Weights of a small GPT-style language model, trained from scratch on English Wikipedia: 2 heads of 32, 7233 steps.
Each number is 500 + 40 x the weight over the matrix's rms, rounded and kept within 0 to 999. Layers, rows and columns count from 0. Numbers have three digits each.

# layer 9 MLP up, 256x64, rms 0.184, rows 0-213, columns 0-63
435498513538555598481546500486469492562463482558481496522433524516473542496506517511452474530453376486510505504535545471551517494560449405563523470505518559490540545458509585484524537514494508
473494457541549513583507433438467510527416481475451501500490522526493537496475514539510529519522496509446517492586563516446541485462473454513511565535589448489545495554538494527441493510454493
451488496550447468513499465462471511511483515544470483500532507479478425507467509459498441493514496469444519457479620523438557497523534501520500492501447516494442476501462510506501494496475519
541481573498463466521527512485430525492453477436541550448508533559508490432469563481480498514455498480484520546530455528480494499430582586430533527516506493449523504489514583554475491472581519
513535582481446566449473482527497554562506547518474543462442514515510530509484503471447504537434517476537462565561542554546457470542548404550468488462478539525520524506419425496482579509411531
528518504533468524521486517448505506457508429539470453534493453522478601527462450515519498509421483514535486449479520467464486474508477461389498504509470509560502516510486491456490538469468498
540506530463490485517533458522522609530523557515563502435508488580517525530551536503509440484469519512524456529531508539479598521420473532463504522521538457510444443565473567513501490471507487
554512490504517505405512494550419508505480524517566561549523535459573576448447447412502475523551493557451497442500520524521494479525496540492460551482495508534517482511415459494537491447444523
523452517537489526464550485571495474557455518497483537451439478518492435450533464574442500521458551457468510528515555489530611531459386539487507469509415469433506413506486468586518462450424530
539503574471456484455503472499527507526487468465435516487520528502524442433538479542500508490490570454557542539436517530487461599449418521554546566446470568466511476471529469451566566464472458
495473516548508522487514445475490455496592467549490565550463488488480511470574552446536504470466553586528508445492500446545481526531563511485487535466482446476557536567506518495585514503458506
456515496480494526483466452512521549498527569528462443510496483601445562498504480528451532426499504452528430522520523505477557475532561536516436548443541488489405485509507516521411517481496496
483539589461524479534503456508493532544544540503528423546483508466490398518501492479517458474481461485484537490526622535569545462472440521543521451459548513467566440482465497443519558544451480
444474429482529489532529496492488527564427433500454481394534520520528505492442485420489450474481449532571443408512534516484507483532501474504582486544591455531475568479513508495479464565561554
530526503498547474543512510513495515554536455478493597478494482476524488502498419455520424493492470538507484554495569529506518453483472492582531500542538481567530499437550517525475451559480463
509489490533547488512474498561564491559462521543511495481453519519542525506480483497570593479470483490505501514405514542539639519475428524504494544562536460506441504561560463461573527480538459
465551524495558476497506419503531498552447550496484536535474511469552448507527493495523431522461459495525502519512479434499572527491518459503526478534575494534511544553516543489467482485457529
435542517535476446514449481499464453520479532517516531469471481487508562526432502478455473549499552509472505519505543515506541467515516399570436501474455522514497539525504473473516489474409538
552468493510473483443566475486502503512469552427518502424496474508520440465498524472429535509536596539511479541538477520449467546477507514473465508434529506465472529462509471523517495501532535
478511474533525564479510492461465516533485438456561532525543490493508456479458504420428420456581512512427510487561566524520476487418510559476487553508521517482532502441401572453507531448525506
542494486507505430495582486510485506432522485427475490558455427523505543507533410440500428484545483501489505534521514460492546513454533476470516433556574410428530409457442514487524490497498430
460448505522471491596529451508430470526561520519484424547468463497523488522420536552510488522472424502477427478610508515545536539535506533538490483418483471527467396490481468466429518520540508
484511519573602481493493509532458540553454523532530499485517537547476505479473486492433508482492440529484494457458523489530508454540494479510527509434479472485554492494396482450396481433498509
423494474591545569529528454510461451531473511526479522542478507516494542494465521512491500479536451528450541492492542469528498463475535478514461519557457458496504449501467514539539522542503472
472489472515528529469492436557515527528417552513487505467467504456544565534565494502590463570482450498519440521514502508472520545474516520478537458529566561498438556519595580487497604479480542
455473527553517478532520507518466499528528542515577494482514535497490509495509469491477519512474536500476520440470526410494556554491457432504501538403572463525462578466417503556464467460434520
454525542521547552470457510547491563491462473451505526503475411525468483524507473431472503445503568510584536529506530476457559461524501511511570462452532482536512475517497582494532460504541478
461518509515496477432520497578396511582474486524521475505488473544490462480531439547454481460489518508547512565530538491461559522514488397564510460547553560531419468441525544501544495471516484
461481571505486524496512526456506501420444503449485588558435417502445424507510469529462542444476534569575456512492530476571424527500502442470467549525572449512514537564513555527505550519498493
481573598500507418562597455551440526487476463510555486456475499503518530517558524531440490552445508487476500459525457457514562476478490434476452396440444549449526530524463512534429520500520470
499493520543475486548452479437481494533481521486498544485449428504529580487445507488511499444480516546534497453514476501485513499462517444477545407517542585462507483555528501512510481458485509
511465578493477477522522498547481517496475436423474525497512504515541441550472465458506531525514490575534472565485538489515520506438478519493514556516515530534532506472490526467528559490550498
482526597572468496473400483488504559513482486612509512464548482473511523446466568584457556429466501501556470381482476502441487514513483559479512484511461536481471521536424540436508469464519507
459511532533461545559488454533468494517523504467539514616522571543485437542483558479467506521537536523540496511583478448599494510486462571489548506566428469507453495474461461444528511490437446
502463465566502552543433440501464492532509441481487454494545540513550485428469492449515472561548499462474486560550475502538518561527490554517472520532471517528466386499517507510501472440469517
504478513517529498449611485553506532497545525442440472460432436481552546522477532498493408575508496544555442491545565512505431517508536481544546435453457472544540553456416529477438495543553445
444503552565516542520414482477429561538475516431451456467514490456488487456464464499531496440546511527486518507475489459523500512492473536494447530562414541485463475455508511462435469469483487
488505507486477561486520444511472524497465474485469542531518467482542502466487494436444500463483471436513501561498492530435527534549601523425505519567492499506559540539457556566502468505514436
493476523550458477549506478459473474475469458489461537461482507460475530465487513458507474510454541552535505503512511471450480479509529505532469505476540477354474447498552555498522458424541448
503513486498462455432544510481462517528444498490490494470571507473510473465485488488495519526465491515516527496592528523496509505527501593485550569433466565530511468466503436509555536484580514
518533538512537511497477475496493518518505400535411470514538528545558437466546534450570537538464392478467575572467497585413502539514490529472542441548439523481467532560475553504450488533523524
449502560537551561531522469472436487455504515568442531513537496490474506483593475539529501506445463504487485429575479496562500456487481552433464507482557533461486464451525523474418555524487453
415505517579565538510491506472506413414442553528450524518514501466554461586459561457497515476437506521412462463503506546476498419482493495487491438536475543477509453402495538563541546463459509
476529434514486492603504502414545573555468480408493505512461474555523531478469579480483489479495481499386468484527468535484465524541539498522487459509518496434445531465507501489436502521513471
481506459479532617461539449491460492566529479470466452533489386524524483486558524517559553520507503417499543566573493496532518493484516439492531548552547497547463536433502478452532614428525415
474529453531501472483453531481566517508526475516525573542498518493556434459516423474471440390463482498482394444468574500494502563491512449506478502490439499558541459471486506419546545458471539
536525461540563550556489497525486518559443487457565535499517478537526518562526440531561528541493511521471534490536494544461492513458514494548457507437529519464417472553532485516457528464523467
494491515470504528509513516487408486497470550418518516527499465522528472430488514521457480503512509503544471499560493531407470510547448473460549425523500514573548469517480453461476453488550522
486521532520511497468476482463468448543546431474470537461486439503526512448492531532523510450512482589456498504513530485534459531515445430461403504459500506448533487454439522516428515519525501
449522524528479545520515520472513531470425475445483521498485461482514489452462541510526484478483498504541510493551520505503454457519468473517474495520506514535414527514417527481511517478468409
542555546505565512500529461467556565528507510462588494456507495475542484540441523513473506471447505517450528397409479511436496481495535529425467502463511518535488503520508516475517552483524506
397456461469534499459566443430454517480545476462559448462497420574532540551436555471538477508579529440490477438513474479526529497558483459533495497491551520478534421517520536482549499478512463
479502508497461489483601470502484578463489488513498517514509469510537475464527524393426568567529495468503519527499545528475509500535463502461501503582545495456467459508484488503375434428499422
522653453515465472463504470457529478439554500484505477588479502465567491499511538529501538407524511589568513564467546552465486533497487584479525518451431466527480539503482467461510480471600499
477541507488512480515530484400471458498476492453505465501475541460532522505587486519580532513527494512560534533550525489501522473531483524519425515475510515427540535541509535483522483559478473
482569530515511543542540487483486556492466558476530502432504495602483461469498542556577533513507503419421459471494550491507566517520550525491505473608541431495485512467569530531528468497516509
503499547467465453551490471520455482455523469518520544544478479561471423454526480454469518474607513490497504536473555462514504497497468492484476546563569507509552564540579470477499552403527525
426486500505526490461474453475507545528494530456515593511522521495500465406468510466515449546525501542483437490457465509470523530454492510425480493478530491521533556599498484439491462432511547
525528479545541451534535519585499492476497477487459459481426482497552528525513481523565539514541459463523552532493558528493543515446538453542493500498519542496494505554456476430501426507502501
595539522504519511508517474533555499454508462495440547483496539505540544495566546479545484459429529556471529479476467498506549535444504565530519507500482504408406446495478512519444537507537515
519509453562473602488527518495484552527501455463547434489493550535503454459485501447554497602508470565559533480456521440495479560485488520530586529514495505472507420506480548572546497467560519
494489582558471478530519499508471472496479444522477512473515492516574489448607595502516504468522528515494527449544554479518525526480529515528479476509476495489541446572499494467562517517452535
491506530503517492603508457503510446546485482460472485479425468455543506508451511511467475468581503504474406496552511477528466526489525439448474598481440550479448522456435505514545501482465443
552522458467545502506520503551467491593434449455530504502459431512503504404449467489518446488484520499468449461551527445541466541529528465503453471464510539475545507501470459487456484467492499
562530479445530474522509485527519520503501528575543484608540459505533478534493529543505521423473483437619403498502483520518563453517485473558524466499488522556521537443404533471508488479506520
554475470516450474541551478448429515540474426501553497513441454477560486476505443454613488448468486415521499557550520500512472528492415532526513493427551542535452529537583479442491445471455462
463509606560541435490459497460538512484484489513462488502531496503528447475560459427557540473442461476438491571553459466468529448534506516511475499549473462556560600518508511524541472434465482
543517455541507526499495492528459436465581542519448515488515529524533505502504524507528538465430603499528444550506482559497440565432494477515498544464538568518457451523444483456535485465504431
477420419493477552550559512521481456515474501536436517444525471509518570443408500484491481473580502523486461460501479437495508540449522468571528440510505470532561486572460504470593514516493464
533450496520514532622513504518541518493510463487587522552479509503533500572444545462506582443502449489532460502473514523568502449456510445487533467516515504564492512467485525479557537526595504
570460578450569484492523504450501532464457537455544461464535468468571493470539505512537434489500459496507543434478489549489453467396542472510551554505472580530495535437529521430461478513492484
500526496510445501530484505474529475555439486382505467441512478460533584441515478560506522486552449526491465511490455452497497535427495577531542586480542496549521475538532527519500455556564480
466451484500482530491502491534534452407421467506554571472461444538518561467445530444418544500522510501477522493495465474548486467456521529432462461462447536466504496500473532555549458437515520
484513508562451533478428523465516448456498516492570583530490545590514539540582476548510567427594527460507560543462505515489528564404491551465462519475417491488503444493515501444478572485479518
509482501550474465487481507428440461481533576451452470559443540493491500506458519508577515522448476495516442496509492480563478489548510522532441467537535504514515449498486527468442491502466519
482573467500525602476582476528492512486466433490495500517504441523480593456515503507525503530506484533480481451537493528480471502515563486499547529596481497434500510519512455508488489483474456
507473540520628529583484512464474377532476499468565497418527442491540480520535488508489513511504491477518484436447529534475522546453511547507450549445475543511482494554500535484470509459446479
524531543443484485550520439570517407524529512495472422486514466500545481499468546457470448488564428500584456502550487461496538568405452443495458600487501488486533519541415531438550497475507549
536523539545458536461473502555508497480534571458547482526569507503502559531474537452559467508476467489447462507488523474458492515507534581516428470513474454549533504482414451521555468585510473
522515483480478662522503481485558485468519520473461470551471474495486468553545442513570509486485401521506527468496489433484490508540503570470535566445499510558533509535501463504466514501517509
487476509546524448523513483486483497450543548533576511490517483516557479479472508523554478589557497532444496521485595442494473422504475490518419504493440504478539501466483510521566489486589451
504554489525483580438499512541521549450508508466486574566435530544498540465509470475493549475502404481517564495563455473510512588542526550471465486513494461532528448533417526477429413511458492
505509476482540552441456472505471574505508474446481461500432509586537577496500501467574500511478454533538372524531481559461488579598492488456525465484500499476413532467508496503540557472465473
441532540512518530511485460423466457441540497510514477549495498569475530491532431553494522477482524480553541481549509450505490476546493540508487538516528482486529536549556434529470589418505443
431511484569540488473518514528473519442451530555488540480445535517531543500505502487538478547554439542466430458544501530571514511505503469525458480538490526522489522490534485451519495537495533
484484534483528489510499463477497500497500460529520506489430454470484541506528471517490498448496504502567479433545505475485523525537512549440551480475523510427535570513530509509536490457499414
499468537527491482478444515512445481471455475494455424475496501515558494525531461535487519534485490519495448553603520516440491500502425544493533480497456525480471536505487497486472540525472434
533521533526531585501426518567473499421533468460551575483488530560504484499513524440469455471463514482523433480521463457439435497473468474553514468464509585474552533565509536507431540461399457
468558422550487407445533520489522515462448483520475478500493503474509503519442488334461566487542490461483501478552572551504549524542470587468540534491502509467552510489508537510546558534549413
514531531481516536407529504514504544576471439489551579474469440575509507538587501533491579499462524489484512506550541552451555509518461506535526523444565530524513471547523507515539446426526465
423539498477422590478488492508437447410472499548493476545473459571500449458472510456462503491547485512574487467435435585451504519497497490439457508452499454448582482508493503478499471522447526
493507601525508537468473497506463533451515549567519536478573471475500552489477516530496501459566564574485433464574535426538511469503420482482503536517522503449452551515526470484528517549500475
566417481530443527535522458462450517514475490465462524524531497569498478505479481437448432511482533529471474526485504470435512516433516522528538516498557503451469474609547517539528464481510417
490460464546520509429529463540546517489477479495436520478539488474556556511486541527570589476509499537469535522576524528423561465538512368537446520493456518453400551514469547545531471517524554
510513457502519467517444486413477447513456498496536504515496480515486513551493525479510489552479601536424428497503537452550466476568529496567509451505513569468449466466530472520554478482529524
467520533532447477528483518445452506468419500454487483455544567524549519470551488472502396489525440541571493413454487517519497512497502460486509495549469537507487482461511556499448456523513527
417482516505423435450469464506546510507464467465525530451504398476494424511471532552582486517543500519483472490421562482432458515524464483512547464527445508511470480462487556514521488446465469
488525521552484431430540468514491447550463555535512557525568459524526522522536474547567483521517517470494542562497527511522519600517500478480454444520510446403537463543553479500492505522497476
516520512570511470484551521557466541482570462482486518473481487468577510534482541484470506507502421547466488515508549500452554581497548504508493518512516587485586485484535497477536475557445522
514473530459475465440534474505519498484518495506509489533493563529565497474572485447459524523465499529512457543485519502452533560468481470523492506470474527549526550574439510429529444460490537
441545460547493489580478432504489474528564507514541509465487538512505458492562500522462475522473535538562446464500475497530551519521532454508538535488482417474538512551543496531551521439493500
570528550540583459499495489479529515463463500435559469577521512498484541537488497490524478470573457564547517504547456542506512503570446502494517505527424576545523571437485485438526488454515536
494579519478445537569505505490586506468532516415566519514483539527528572486520512448540525462533565473464506489574524509510503628475558533509443491511487493511517522517541512562499526511524522
506551533506541515427514464557488554549537487392469530509467469544515527479490501564505446529493532516496456507506522510524514566513470543565602496555512461555482525459518518481465485518478473
455517492583526515492418528449390482522473510488566487481519535510544467501442569505453547571462504444521484514463528473538466504520490510473463513487484533458464529534475521494479544480517525
575480526534480522496595509540435558475531500477519518536457502515457539503490523486529476495560546538502453485478487386483561435488482474516502445490497489429523544462438446462483472460512484
500513517550454505461527500511468408550486529440503544545448484504516545582501538551586502499531502452539544541425533504462532509546505452445471444504515486440525513525478492505482415532512490
512560549536459551475483487497520505551460466456510544536436387499517507565533495520474567478475484421464549550555494516533551560488486542507436554469503476499481463584484546532536512433470461
486528515492451490458451553492450502550426426541432509521508503506536474535481496487464459464488492417565472514418527542500523480480433535423516496557504493486557516511536441510482403433483486
547441467474480501541512465499553487563462466459559494535474395633463554516473553469466466479515480509450514533485553516489513467454573493536485509469467518534544484457505487472480490509564473
482467551452417523499484422520512497434513582483591498469483496487502498457455451477529447524506459432533440463471534579436536496503449532563552568510516472515534450512507560455443505499510501
489477515498483566533465459533528479426499459483498524503436410535507465564460516465507575531469512503453451441489470497475523549489546427535463478436484521521415486526425489515491542501384487
384546486591527459519498504534431504567463584526463516477486517554468490519516483525488542532484478550503481522521494506492518467603506482523482528451528524457452527478485531485477506467478538
498492438511534505515533440555517479475493460472479410534426407527532495514489536483516501543459499515520473451546459521416470566447437521583483540441516549507450534482513464519493471454566420
468505451488545460481569519518500544476517553480527519448476468558499477481476505461427495495483531477417512522421569436506516565524497423392448481474423546481463485580510532556474468423454516
534477474510522542575535458445551530492435434488559508470561499552519463596510421456526573481461453543554474468554571529505447476500557504548469523555523439485487485526533501427470574477478448
423525534524530552488541462433520409501438546444484470455493492500553506526402539464498506432517510442484508537542495577423485508501554532459550497498485482520489420404493506559485461444480425
493523513498503528475459523541449537520477447493464467487491527538558475456539504543532417601497563580544452447526516492540518523531460502549484478550476518479507555485523564458501536557482461
406447503505507512442513534416534511497471448498471539512459425490478478421452492529523485558498499519490466504555517450514505503432449483365489554535457500518512502493470527506549506442469480
531509535505500504557532433494494529485435427452523493577490543478517400476545571513520543441481506445462551512483476545519482508568533504504457514460495490513464468497473544480465510452558466
520518511510460559485493495426510497430537488458469477532521537438506477560517537502519533515501477480493511481517508570454538564484594490478452484511479573468496474541540475499503577493556470
515476485514516517481506452476415543499454518488477455439481510504541471484493477431464407459446530480499486551519503446470496539530501466549501450519472568507524533493433479434501445467499499
516456552601447501453484462566513456514476428532499455419488502488558553524522500509588512511468535478512524502504499510466560449557552514512546560513525553524507512542475552475516495527548462
551483501508495526548462471497520527489534544479507436483509438500496514511418499553518539531521519498494507476510574477454530495521494605555535480482515511473511503506468524522449510512534475
469460465550480524458425464537466521490417460479487437480508427493558568486454442416490489558531480472536421505478537505466495503563436550472492545505518508446387460482552495514528494395498446
416524521547502589468507531517489522487465560540483497467551503500516547424526512527574506464489529552516463370514501495497439452491496523519523526487468508518468458518470543452484522494480426
449573452594432538501550507464533455521463545509477549488480504486498501469541465459460551464510515572548497524528450479501479580516488506572441459469467543481477530558553554471558485464496429
422477526490449507528456460558466465478466550527425514546426537527515481474555546544452498537467496449512451488485565464531579575509552485490464487492498545500423493547531427472514422465487505
523439486560464511488508485497484539538554506487487502536475500520532506527483502483482504504489504534464496530531506504448533543476514475553463458461516480458467478515491498479549509481527439
455552508573526492551457478526515482591441542539568452512519490501519495485495486477521503498533523473489422461511478519490573467521541563542499505519470490564569489431464463454519497563480500
575499524471505569464522470455454476500558511419539550449533541460530515434536497499533480575433431452544540534512511437559496496562402497407491559423449488553505399548473527491499488453461432
500449560627482546501576473522540526542492532502537488538512539512532487486533551550442498471466506431453521507500481470562530455415444491466539454526539450513518442587497536472453544562522392
468528533533439537476590459421492539452537462541508532510495492494566595452473494395433476486512506589511546534518551480452497611458512514514440555525453508470463496533509546451519415513529428
420520405532573519521475502553427598537450557520426579485533464474512522475508456512522453507457495479515494490483575442552512513526473451559505476565580538560463519479480505544517527500467549
496441432490468526528449477494527463567519462528570487544573439492533492444512486406497499522520509479549451476550500496485486589470519501490543551571470433525525473502452533545475439523540398
514571520486533449450565518467548460434470559509496539512465489586518523457608595493490529439522510539454519459520537533511463478458417526570399482519594506457546470476467551507464565406548563
449457484566477594491478457442469504520506556471411572558531492502492413490461541493493483435481528537455498498515581540436481518489529523467503530474476511485544470489507520533484523440446543
476540455524480445550515539479538430465433512563498454555532491477500514470513459480549455507453478474514439511475568530520504511537514439505471530500534484583542527517535482493479477494463482
475510539566549508562515459458578545428468461496472412532513473471526465576567514522485562482505466519469515487469476530468550515490501555471529540567534502528601561522457527523526485446531588
575547550463546448520560426510464524489526425449589574559478476563524520499502486505478500548566529470466540450481572480474553473467547502492465459569481490507518507407519503493454574499508465
505604469525534497408519468485466485515452582504540458457485493460464512473456477494463573499481500539500542431508528425436530524524461545480525524503544493512527467455450451549507566540483508
423479580504487537579447539521480491472509392516449516420450464470545534492531581532488479487492555501543482473479506496495498456507572483506533547495511468463500515437536469497494576496542461
512520537526529534511536516453504525516472476542473507526532428525474565560434499464477475535590471516500514515539499533575499474514535479541478441584528514532540487554411591432437476512541579
458559551474569429471495501485512418559498404576479591519532489541543446549491475522519527492469517511481474448593499436424540508487438562535443541443483556512502552484492442526506464546502547
487505478516420530524511485457478470482471533495531475484485481505516538529554451498538511546618552508492445577494506463447475448473510514525434485513526520500519464517496430489554480556476449
464511573497515525507481538492473488413468529567525479504518515546557525438487526391524572483517489548507465527449518571523448492543557487498496487564414500515504502456483587485505450426396501
481456480594522510505478405385438456515446501532459516517496499522517570530427508502476535493553524552446516533555575536478611499461544462498582551554513448451553493566539504492465488528437539
529556540487525515467549488551594564521531436490498560470428507528489476476481507544508508472486463498517550536500552517442527536456438475563448458447498496461494484504466465441442426439515536
495473461501528450539514480484444552482602507539526480522506427577496491451458605445489503502528487466522422509483512468533517476523492460464557403547518501452520428460543497421535497481522526
502593520468452479501441529470523535493440538493525508598520393483506543448552484511436505548450491561511509499507539511512555537464593440461560522471547478501528433463571521590525543534547439
537468488519460503463564508476462547475536582515549521472472452555493517460525489475499531545523451489433452534473549492502523605485510440410459464427499542497474462496478509563457587491476498
536475508461465447559578528476513424411548542519558519552485419482489533586560608516522512381577483521490510509465483539488524494488495539491539488492527509478493558511512492468470512442548520
509554536460511427491451500520447440415551496480516461440482468521471462438518545451431494525417531510526446481493465476510476536462430511593486422466416569519473463466480512523461498458528506
397472557534471546456537510452474500513508471474495540490543507558530489418443447508438470441523475503459515459503493559494454607440481544525517536466595435510485553463539523436497458428535433
554522502494498475486478504526532461503409521587487537504571453492511464471530496446554491513433431399528434473480513422529510529450496578449448523531534468543596549496481461475498439524539508
525541557521438523398480461509532531470495480524457529486478567508515441537506474465456556509526505454421479455496532482502493539476474519551453472438424513419532527483488534529539513475542529
440449435568575479506436415535521511540505498535539541495416421458504471458473452495565511518501502591498471514543488579427457544476525538492523471498536467432543492484458495553418455482460488
387517495540535440497457489565423497508494473513435498503468494503497469514513427580485485528551521487457602542473516510541477457540516453522544446504588547433530472517540541500486470434582543
482521501482482517592439475451475484519534515444480504516516487531486513517443532520477509486547408534563520558465609484598474468531451517594559471485516502515474494487501477482449544461527548
458523486613473525507467467465444434450459532517564495453501510484566441529485578544517413550528557474519466504501465496479469492554483508531429460466515478411454530534523476456532528493513518
537539475520579499572545531448426444490521430522479534530476521534523502522486484490491475488480523468475497534444480533532514497501556405520463508468567520462483514478483503520530476494447562
466486443547567551543506467512499498480489551451476496465524542567582543546572540551565526475523425545510523433498465474537525441481512481474526469594464518438540418500516553420473498527462510
515531524528537539447541460483538410531556539511481534487469522500505502512521540570516448520481397563466372509520490441432524488497486471486485469473518467492504445513456489517531514569422510
486525498558491466492549540470456555400508469551488490525448525576504510521490496455462544510503476557514444492467542514506522458511429490497498452541553518521533536454543583546494440424474507
505476510565554506491529434506480445488575525537489479475486453464503495504489504496525523558541497467486450558450525523466545552507524517534559556521502534518575469450447454493523516521539530
482526476474485469542550479489461448517535429450538456517541501538540592445486538500503432559536577533537469497455510479534494494587534466512485473489515492565571467505514519409548494457516477
475535471510491482544542488469527537492440468513486594457515503549502500504500525504482514511515574566534498513491502442507490431461547454488496436442566565450559572539523490555579410499443530
438469523501513474549448488482447496557547426490424501443482469522501542501495526526481519512583476471504439589531584484530478432481385502532547469511500479507480457492528520518407443448588497
455500460513567523471509453493542542488520502465535478556523449620572482518411536519515515469473539461498470501516460595463472511431442535509576457491462475504439526425490481543471578477514463
548587508613539476498536486455494429485508561504438523505546456508514451543503567521547511483425474478541459479433456532486480439543490472515459526514449509539467507507549558545472542466508543
486482502521533545514478455522468523530503517529497540527518458468536444510483531503474557513507453493468505459480439467454470525514525487487500534449557548503467469450484475404439519469513497
590524578470449486537434461554412458526444433578519451440530540541503521535527501500462495523455482446543553414492519520446583479436462503517457488518502508445494510500473577546438469477529402
542482550532505520549534541506478506554490590447497468482540525512538485452469568516461494485480520499505490488458487513449619507449454460536531484465477527513441442485549489428464508527510536
472558483532501502499509488458478496481581552427513490526454492487496472516548441424478491466513519517574517552548546481436527551450460506445468465537494494494486515466498545483454436481575490
569557525467545439535482492551482413457491475478481466487519475532481400544469533499504468563496544502514489490503568531537560439550490441532477530479472467492565499515504533399549402425496509
497537482578442596476487500499485529526521523521546506459459519450555579446527423462491431554543472459526509546502495540488450468522473471536501486509502486433523472469471495473485506557525460
493567471587535497529404499544463498507508475553517440535505466536462457490533447490449465545543519535465542528448477471512475481501430460454585536454470593499509416469475524513462568460468520
483475529538469477506546529569528521540439457476417555507527531541557555450532482488533492439459540502525522549476484446508579506463479459473552515539479479480457504455513440512397447459483490
484533507462439514457414476480559509523487446413501454532455534591521560479423491450534548510480502488557433474457510484511503516536522568468479510488491412545514497530535523486559509502477485
516456517453503506467463481464468514518452510438517611485404405513520452523445481563584568457507492514546511491480526434493509540522484477546547491520435485546563547521426549529455562490496518
543528464546585450551554494523504486523472479484529476491499464482552525464517452549473453486508466492490488519496557533519599541497500495599446504500526559491511494506498429444460433543449509
515486442542466488537518434548490469512573468537485481474479552511553494559503553475510461535502465487486459480505486436455547544524486487524484492495522535523491476519524475472501459507521486
475450474540431487523479508467473514474513525514473470461566483515540539412459519530535456529512501468473504526511464472449492613547498532468435564480478481490457442488526446485440601370474468
490503503518519556531536481409508530561491531501491459530429475500558509516523477472556460428499506449491565462490416464517451495437467486487581469479564565524496484471475493428427473497528546
503433556495550540526460433449467506619538468509525465482440478520491440493479479492561557545475557497456459488507498513499437527525463454517466409511469467516555484552479550527492482487471537
497592569541455507434485480484486445433489446495522522547459481505531545570470457448498589485546522433526484542561531470491570561561460578428483499472478523489554515624496595493523489504543397
440546490496525555543469434487567510504485552479504454559517555513513548565495467463524475598540522465529508537507543436467500442517463512492517579476519500516537448549548539485482519477501535
491561517473468547538469484497429471499475486493471519473503496469537483474481489469516547545479564447538505484475523455459465528510483496499416540514496538459510545524478479547502545474469501
541477441542486500496508470538412531428490501492503557520502501445529517454555562444573501417446447447525490556555522477550471483534493466508480492449507538495418465522510481556393540513476489
508551447550461560524493531469500418544578540483462454571540458592576473549515549566493450531489499520574441439491499518542466466495557451486467447517512469482519454532501511492433503610504489
488473477432437476543551541540497502502400489490466558512491501572550529478521535489461547412538545522521482531579508548530526414519534541507606469542449480550537472469484552508493451477550533
455547546561496506584538467482493560487482467403577581444412544496498502524455486509573444520525419494495506503437527476468480485585488468510461540449497520547481489527477540515518499524483596
517537594561627502511541477499505480570444461475465438450514459489532464531482540465422553448500465546569475438485601493444516489449479466571544468510547471442452501412533515430484570536469546
439522486483480514467550423487504490518452486566479527523499519513514502450480513514452514482450528613465501524447551528522559504509498487472470575572430497500544518548436535547520552492486493
506552495476493560420510513556549543467495442465477534467474545582554503447452519455512534481563469455439523530489489583432527506533535555486474515467471562499468577488420566505503507472466545
556483544561517523449493526467514552490506463531527413490498542589522470541459548454548502531451438532511504518523496504486480506490473454494555451554440510459537521509496511535526522506439470
518431546567471474503561553516423512485429467436493547475489529524533448414522499441463467543504515561541470494534495436495525467420556528499498470431495568511462464431495553517476517477547527
517474504559518511521515487548510523517506525484481503546524513532563545472515513582554499459541507548506500478508489466472495514568470458469525424554544505449498449524502468480471516486503402
524557564510526507451459500506455543443444508495522547466494504484544430435493473489532495492538434503423590514525455602488482524441549525449560511508455569464536451496447573503505495529495512
543516461515492489521511518495509521423459539431440501561369462529526430564523557581496495536477489522544517510502580510526538518467518509494473530541551445537509528540387559518484435538540523
509522523526564480477571453461557489449443547576487564472489465496558446443527540497527513437462499500451483517468553502434491502510453414550461433452456492497440489508530505494564491437446534
492486514506473499437520472428511557473415505450550528517545471598511528487546473561499526529456431507537546576464480458615507573454482459552478551515495466522530502487496487442511525549524458
475456527580499482458499499482454541529541516440472549487426474545551536510522527509519512461504492543479487490519521496488488493482565457457498397492530540451468473527476499480523474484468506
498529541464498535494515486455502490551549484505521543488509561513510468462471449493528508507423495493506537525448534487524541531537439431522517499570461536480566478490471476540478556528486513
445483475454549504413464505520525525528536516467578481549478540556496488471504506526459512510545585507483445473447497502517504513461428515430510534490548473460466527517545551546402520545555552
484504503556478485486544533458491483482441526524433494447495459489507519500479553465533544486485486500518513516549504495430502511495493428578443479534469516434470519495556511472477515488517475
490483505535442498557479499541502571539502498475517483486525533582538511456609504519493490533497526523540511417569525497515525512556493516514554519528487513521420472437528458526494502437475450
507547519492512536531497500469495475469557477439505523508488522538483481457538509494544469507438536417526492474499467438507488484528491465523453441526441527541491499518519473497489515480520502
435420485564541498464503462575445465448481527513464471464495517549545513463574460503519516464517452507552495540477498506559439477487575457491507497537494509481504513452486469532485495545567561
420459561564502451569582460550444489492546535486423466467479504481459498465475521459551528535454587467454464547460512566514501537527555557536470501500457475484472444469559454510496502462426483
513553550521545492450555541512467541482449453450453472505471580521516559508521506489447525521505478514554479523440511490460550461444511458510514419547497483522556544436527513505475443440545440
548553503506469474535472462449510479532509514497476425503514448519538447453427500534450458491526499443568477569484518513476496600479548495536516505507541518504501421494527530527486475443465507
553555484516520523469503483513501469562470470512514532410460442476487525472547492436575535484509568548467465424480513449491515475519497528477507480435523504444569589500495512513508464488549505
452517491547448516504572543466480474546465572485470474570492518557505475496503626530530427527593472511535488503498477519499556506490472519528466432468492494492487540512473466520458490512486444